Part of a small language model's weights.
Size: width 256, 4 heads of 64 (1 for keys and values), MLP 512 SwiGLU, vocabulary 3585, 14.2M parameters.
Each number is 500 + 40 x the weight over its row's rms, rounded and kept within 0 to 999. Layers, rows and columns count from 0. Numbers have three digits each. The size before them is the row's rms in percent of the matrix's.

# down: layer 15 MLP down (transposed), 512x256, rms 0.0444, rows 41-57, columns 128-255
# gate: layer 15 MLP gate, 512x256, rms 0.0916, rows 42-57, columns 128-255
# up: layer 15 MLP up, 512x256, rms 0.0951, rows 42-57, columns 128-255
down41 108:484522530516562542553465476488462513517472455565521551465540503469517540553490579444475499544557535505425528514585461524488502528536495575515500483514491451460531431501413515400483458520518541519545546564514450481515504492440571490476501492450529478454522507521480452495525471567580525518560552499483468453512507463438437462522535549497486483496568552396492484476463493446499509556449
gate42 102:493491523497521562435512512453487480524448451542486502501498462448413510498560493489508510535548546454491544463544488503468540531411531472530498527496493570514512500510560455468567579492513451458441552483481435484512474450574486497514481523486483560501518492591386531529462488538516479493526510498459465488482512515539518560564512513436556459495537474489480533450487477490449436448529
up42 098:505486431416501484468446514514482455490558498461523456470505460512532558519480489413514528473530516492509499508440482540463514457498486469477531531461563424571466504512455458506499457474502399534497520481435522459512511463531476549533497514464487425541480472441563487440494479450493540480494443534509400461502571451473544441475421560473526530496475442523462488490526520501534464530445
down42 103:521512575568558417481501433457488520531497547558424506487517490521478454528554504595504453538440456494486457496517475477478494452445497524541465457485469513493449534506512455436502498559539520468527553448452536538511551487513509506571500555532503482492454540449565507473566481519532442500451528453450445467496573543458488489458528533531462465466506448484510577480527517454465439541513
gate43 096:527548534560498492500525461467560526480495455535468526496510469515478484544522544507448528437476474533406482509503486439537508493476503530495507583548474466482571485456532500449472519484453553536506368494454475474524569462504492489416526552514508480472525474505501490467512548409389511463448508567486468478547523538531478515552487469517481524508497448550524534425511550457584447490501
up43 095:498516489525524500478482462560515503515455454508574517459504492512515459446496501527493445429447511484498437479515527526520495416518579499458497557493552625544505522497551479439416504467471503452510535509526484481442489538537560421495509497583505539481574490533487498503536494410484461440478530518492517474506433476417447565492528480508529442442523526470541547547467500522502488531431
down43 097:489563484573456507507537560458497476486572558577399502451521503543443526462510468601550525476491502441477496482494547511574496475486521526533539495470500499482532561520471506474544466502579527498520515573517530535592469504534495506522484546415465478580540490529518479502469462530558484444461469548562500556478538498525483497473545474501478585428495442533495536502565570528560479542554
gate44 098:506488411515498459490532576431447461499529448471496559503541479551475489441457520482534555484564462446482499489506474509521463537500447444493470493503442563478497536478473449476473525474404528555533450476538483483434498552485419520510508520470542540444462528551555466551461413493527509484468444503457490473464539498594518473514486513466545465482447554516514477514503561477461454499553
up44 099:484444487468504495548495503522492505532489563546485487571456506439541506431509545483581519518504487498505534520539550461465526527499538469542504523551494456459511520537435530497501454536617499505515464527451519582446497563471541438436513463507412526473414509488531462479527582498427431491500428456493502550522592501517453463507507536478465524535509490512500571537440499479511478485527
down44 096:484464455540518465484517483582424465540471486536535456508497535531513483525470574537464499516479444551467476520491498524505455442505473494511575501500537572527434494484504462507507487508474454499566536431580497445515540472463545562500423490483541482538527493566502484484489492512495535523494553478556481500497400581474559517509552480539516532487469478496512609438555483455529556549525
gate45 107:467447582497443482477521511574462531487555507487504522545448495513479431496546526574479473579462487509497493523499545456533510533558422468513448516577496454497499443495516578557516488592443526461522493458500542453501585506493483491539559515473504553495509535499535526515434452526465421430442464541517472453482538602510484474554505530469525462476483444481545554543484475479459533526426
up45 099:536504451463494458493570497526466475460445510445545569508487469544500487512545514483514469547495510501489430501549491441426485442463442538516539421464425425520541446510554575475511503467444524469477529587516531378547496508512558528478586518488543425451551468513523525521494469530552535564439480525496518490441528475462455506469514537486488393528492534487491435548483480533462452462471
down45 102:466525473494496601510531515468491521536434499483573546524483555469511466431456499446593509508561474507468446469475439461494512423514525587441541493531515534503544427517512501512493511469550416501533421541476472505463513458552448586570475513529404485436512509453479521525477502545546492518486481437485521495510537535448505543542485574529475563513439511540487464455524495530514452565474
gate46 102:520450574483495532531475511461553476523420456473524475532531583508466530537437452505369541424514517557496495486532554526444522476493441556555521485447517556556507523514527471444478539419489521503501480544500442500527522411539466544481523428566479519457504487469509448491473489576516539547527473504451486518453445467539470502491468433505527457556550422416540486495522542521491535460534
up46 099:533546461598531479496472402463493420481518515481479453510479400508545476492484416488489467456499482492528589497486547495486520536473546452414517634473459524561473551564550513511471527509499536532410446494422481450516546495473495496508488486522535517486486544433512466541438436499492462447504505473510525559511565462447465459462496522514491454539545489480494554506579517553524516465530
down46 101:479453524412506534553502522532533493477502452459479532464513495562511483541498527491530532497465489543504488526511456466455506486508540461434519503490434444506472538425417489445522519528502557505539489585505469410493534452506533521466438475447517502454528502512514577503518444487421482482534515548541548503518475530537534508493516527468466559475483480520504545480539531558428488497550
gate47 094:459498518506513472495513480509554445529432572498571438482512480457456421511464501494541472475440485514552453551521500497493440591432472482459476501464491497538545518503455512474506477452534428512493522534497504438558547572486454428506494483412527493553448448494507507514548552527452493482498465485527469526453468523462513471557517532433475483428453474539516525472480503501503565475443
up47 098:466496470560433519537516522451529476460533487471509632493519497541524469425533496551398528485531606504471554443470474529453531464557503472498573429568571510442487512438537479559451528520470536559452478558488514500449479410468459569491549452502472474457570526523486566490377455463574497444470482543500538487478496526574532522478533502558513514513541517470496472500508502468494491503513
down47 099:460457540549489527539495540482600475472540555574547488504476556436412456575497513518488412514538480496514562498471515482456496579410493478488464467505504455429517523453442511488522515516522485502538510512471550521514471523494418426527469469500477545522474486476515491516536528508489551437540489536496441494527517543507473500510535453500477545440479463534496557470429414481481532485545
gate48 100:562549451472479517491516495616487443532511431488523505550507499486492505514512464504513470529515525532570541554548524447565485554514506454533566484412441579538461517489439502512498434509440542451497442420572527500501448588511469487483528527469513519497487483492453506542448517504561468569511550537448504524471392523440461519543551508526563519488518483508530467478510516536448463454489
up48 101:531499527445476490466482513444504474428512546510525513475515459484502497538474505452492499507492496480470462498428554460499481507548445483470409465492531571500488501475587477485503559529472461591494456539538508485463536533545457421489484533527461434474473536579520462440414491461491459453476476501492533505502514503523455514452440514462475439564533428534521499528391553531497532568544
down48 106:523529525508537499478550509547483495484486501574527466498487486507432518437427428538466500531530513516501501491498545482512535489502492436620505541467455427509605481433476536482528424485491510495482534528479588509509513541553492475555488456473532474531490504537473485464482434507605500482504549470479511529552508517535473434443521512541572488490500493553498621573553530521449508480515
gate49 108:517451530544468570511468489510508582502569498539554521507485562496476457506412580545519526497534484484490493439491523520470427547506469506520448528536426516444485455519485496498454442517442558459485585527583586538544511535416451496444494514505520520512515514505530429432474549522513503483462444494496458448493431501521520493504534528518457445450552533467526493526521583508549492552505
up49 110:472477517541523490482465497473501537500498528495494526504524494528491427465485433544507475480513503524522481493474487491485450505477499503490451566513428513458438494528500535469511438432468472481468522485602609504514466485509491423513534552521584436522504499484443447504471585452497539448420501524472443552481432481460451449511461465519518522517500537426489542462498591536454488428501
down49 108:498480464542483516522534542397533544534535484509438516493513492524544513516561483430538530471474470511518533516534557509507542494552511585463451546467435554468564456428478484471504555482457509470476547517547479513507471573483535492520486595584485492463553418501476497473494489510508448546460509489492501504492538458517479492483490531566475534520438478395510539573529513473508540402532
gate50 088:474449620553527449523498523470511512518460535487548496511459384470538483578458558463563494536440491601532526523465521518554496495473517464481525419467446489441499488427543570497492477469502482494589488485525551512493436526521510498581447504441443576505472533531502450458487542497550488477492476471474435405551533485498539526545511545489555520566501537559542504475514504526481540520469
up50 087:409472509504526463519523493537474558470501505496483429498524499478491457551545551488475537471511534518493565517493553443492515481519524442499498508441499457498471568519536458505523487460475545484546588480530500520479402479447494493561552501506502500496477527521520406463532541518476507445505470512508561526495561495419581534557445428488439491505509496541503511504464564441467483554507
down50 083:467446507514516579508491563477450569511499474514558569540521512479458505575498424488535541517507459548462437445527499464527435466519452513486514455527516562514455482497508514540564530545492559501452415504496514517516480508553532475515417448505451503522536515544509498572439455483479515507462546485511485441504455482544458513482532549488598527524503513480523496502507407540521543526503
gate51 097:504478461432505526538528498534472496489524525526502540568483444527538504486518512532527467577520505498486466514534458425487471508513505465386482443504407532482497554457539478535496528488473511501504515484476542502512529458446501564481439564511535522474550503466462448461506551520522457494513517483527573441548551433462490576506488468441538539524453513445585525498498485507555553627447
up51 101:536551471541597496466410537480504464455501436536527419547503542491531534527478430571560522406509443524480463497487473490507517574475518518538519481491469542470597551476496490514491504566466479500548534437562492516519477542472506497559478464447494495516393474546441503526480532506446507547489416505481524550447417532530509507451499493509423506507499461491395456503540582544481453400557
down51 100:506525581465484398536570466502491461493590525400524470497551485447544544485531541445428506474430536486501538506459493527485490554538528536511559495497468531495495512531500549493481447519538489473478482529532493573581536481520522457449501506477446440432510526527478488505498511466420509528511536468405500415495471458512458428490502468498545509459505402481566448535460502491402540512479
gate52 102:611464542466467455526529554504519468496481522527534515526515528516518487546448482510558522514505519561573492521471518517499532492506514486520545495424604549496469454485457516534580522489572473529520429523490404481540514392422612574447521462499495501483527487500420506538572508440502544587557434500443463501460549539470534576498481520443479531512471559499475543544521440469559516471538
up52 102:514564526489469502474456488507533559491523448485523515532519546513543565528484504563527521467500542555460550505436523513408527544524483555520562467490508496498525532442480532441501494538590422472513467568497485452504554509512445433531538491537575482524486465445581507464455490496451488547418558522489505474458539560480487527503518467521476485477509490514543548484576478488513484404430
down52 103:505582514486449478512476559464527526502521521487564498485501468485503536509559503497541547443469558488523508517480484474551459522469532485479506480462518499539507476494486585450419509504456501531471457484491498497538526555447487466433497502499560583491520548509537489498532495470504503514571551541451438490495480441457475501537433462537493422502528544501454538456519466558512533544508
gate53 107:434480443519485498497487535509487551531539502562535605570510483584499495508502496489451538481504549510508457503454603525497496537469477481487480512530533560495554405504504485540492497534495571488448509520535509478442552536488430518480514495507465486514486505556489457464484472471573443521492503510556472477476481507524456478507486524541503494465498488447480521408462523433452507526565
up53 109:447567556481517523490518491495516476525536529504542486439495537517532481546506493451508427473529463515370512494467497524538413460462498512448484504486531482512544596470482515468553582479604532471558494479535562464532509549491572467521453446502604538564422446547502519559518476489529501502484478555533531498520467437514453457441535526505464519588518555489543467475470504575512547488462
down53 105:525443572531532530436476478475530518486514501503511488489535441427552458474521453484484478506560454473476497463503575526532467535524503604465539496492552519496501492606467443560485537515476439480455481455526519488465537558529486454526540519552429443516500471544567511452441483472497464532465521579504530516448499493425553549528459518438482493504574492422444452394443548480438554497472
gate54 097:479548520471545538443532449494501565452475482471501564471532481539447536536496507454546545568451543491553385484479562446442538502558470519451491490571511506512511436499453561519506470544562420511539536480490536491500501586516512452437579532488540568532494435449536541528456526439541516515514519472498471582505473476575497595457539486415523533562482481508566443481490475518554504582456
up54 101:512446474480533574480515543520452463520476481444524479460525546504547484428558542544444519423502491536523444537519514522463572529435500510506490566518461564497506498479495510523439465594477510524490422513494503413509526436454501540456572476548487508502435482481497527466489536386506476536555416436462510551507465557525523554506582570519490497504539488424485489518435535476463471508582
down54 099:544509500515543523481459491503499427539463517532546517492480516527471530504556505513498527516560463461611527523496521441436524516535474520519467513473520430491463455519457508571478557465458432470579496510465457495449481550524552476464515458456445538554509472517507552444466497506539552505473540476482508518472488555450523543521472378476490506472474462515519521495519419543513558522475
gate55 108:520525553464521436550497566480480460486477561473479462518416480503463479503558522487414490535558469480589543528589517480539538464506439460438521495513433487419489513526488504453552495488501501511507526554476546495463522546497557471542461495429467424495513525437555409423510491539504556491544530478500507507503430499566500515426537505457509529420482522529424566544489493516463495502493
up55 096:504535497520485522488461525567513447529452481496540549532532530485480453539507559524529493474540524520510461508446510454531474513541536538447453540472521474519559526475527513526483451508514510489519464544479546505520525518573553504527472522564562469488492433480491492532582575548392502509454502531531464491485597519517518535455380523447458579464528545495445527466467513460473453522558
down55 104:472491485462461497511475520418484452430521476511532535504425517490516470578508481458474478505516501452562500566505472494556524396405491482529500514487437521468496486518475553470530478525481481555500446538469512538479470542416538528596480511479453547474530464528572510480480465512546535520483521448472515520529436552488479481449533547481509479503446517498516517507520454557534470428454
gate56 103:510562471542448434563562554507473516510506556491475545502536511523505514459503493520559482500496510476507461525548500541484505516489518502423493478461499468577468530517484474529494437480456523471518497546467484446544455563512449467472512414439489480534450485550467462488488505527516441530489547445446531471456519539498457471585512520542508519486477503519472536520467521622512509534492
up56 098:465488520481494562426497483517490517546504419553504460445437452470575523511536437403511489551488501595503529541500454507529465582537459444447501520494510522486500473553474496453510469496465449491488544448534491433503494497504465531547518504479518559549508576480494438519519452474476531487449461466554444537500501483544451512474586424413504544521446524474496495530502479462601527511401
down56 099:514427488471560497521476462530525536528474551474532536546482544482434434456511530593453504472467521552521493481414557551520487516421516474546493526424508472529493583510522503536504549590472489535496535446583494477522547511492440474494553432462496486503486482451499501536466542464431453475476528484457505461528597556496464478462495508524552438459603452424495509460509523484505492521563
gate57 100:507554586494560499535516464458535485526484496516560446475516545469493465490476491487444479495552482588497486545485519567539451523512541504469510528430490499433526588491508506397490472470518487458501520621482511454529524551569453562445496489450435515512478521498575535521529507525494490546550482510432486550522531513541552552499428532516495460536467517527450518431520461499473496529443
up57 104:534435485520510549493458479535473425476476554559530515512582421450560525447497465454536512576466495444555555473505493477542483436550459483418481483449484474548437480520537518509480528559520492600554466422489513547517479454499563482533530524482524460496546536579526488486533497457468505503453509517544466519566436408569456498505457507461548533488482463428540545505449524499541467475477
down57 100:493498521552463444560491502522488498498501548497520506548519409536480511554503434502494450536448522543462489417564417490533463465533545457420476455496493505455563499514460529447527477493465548487465452560507462431494475504503555454496534437497401554548508478482418476482470450521448442464515551548521590513463559472513546560564495476520503542464488511522480451448446499523440514494482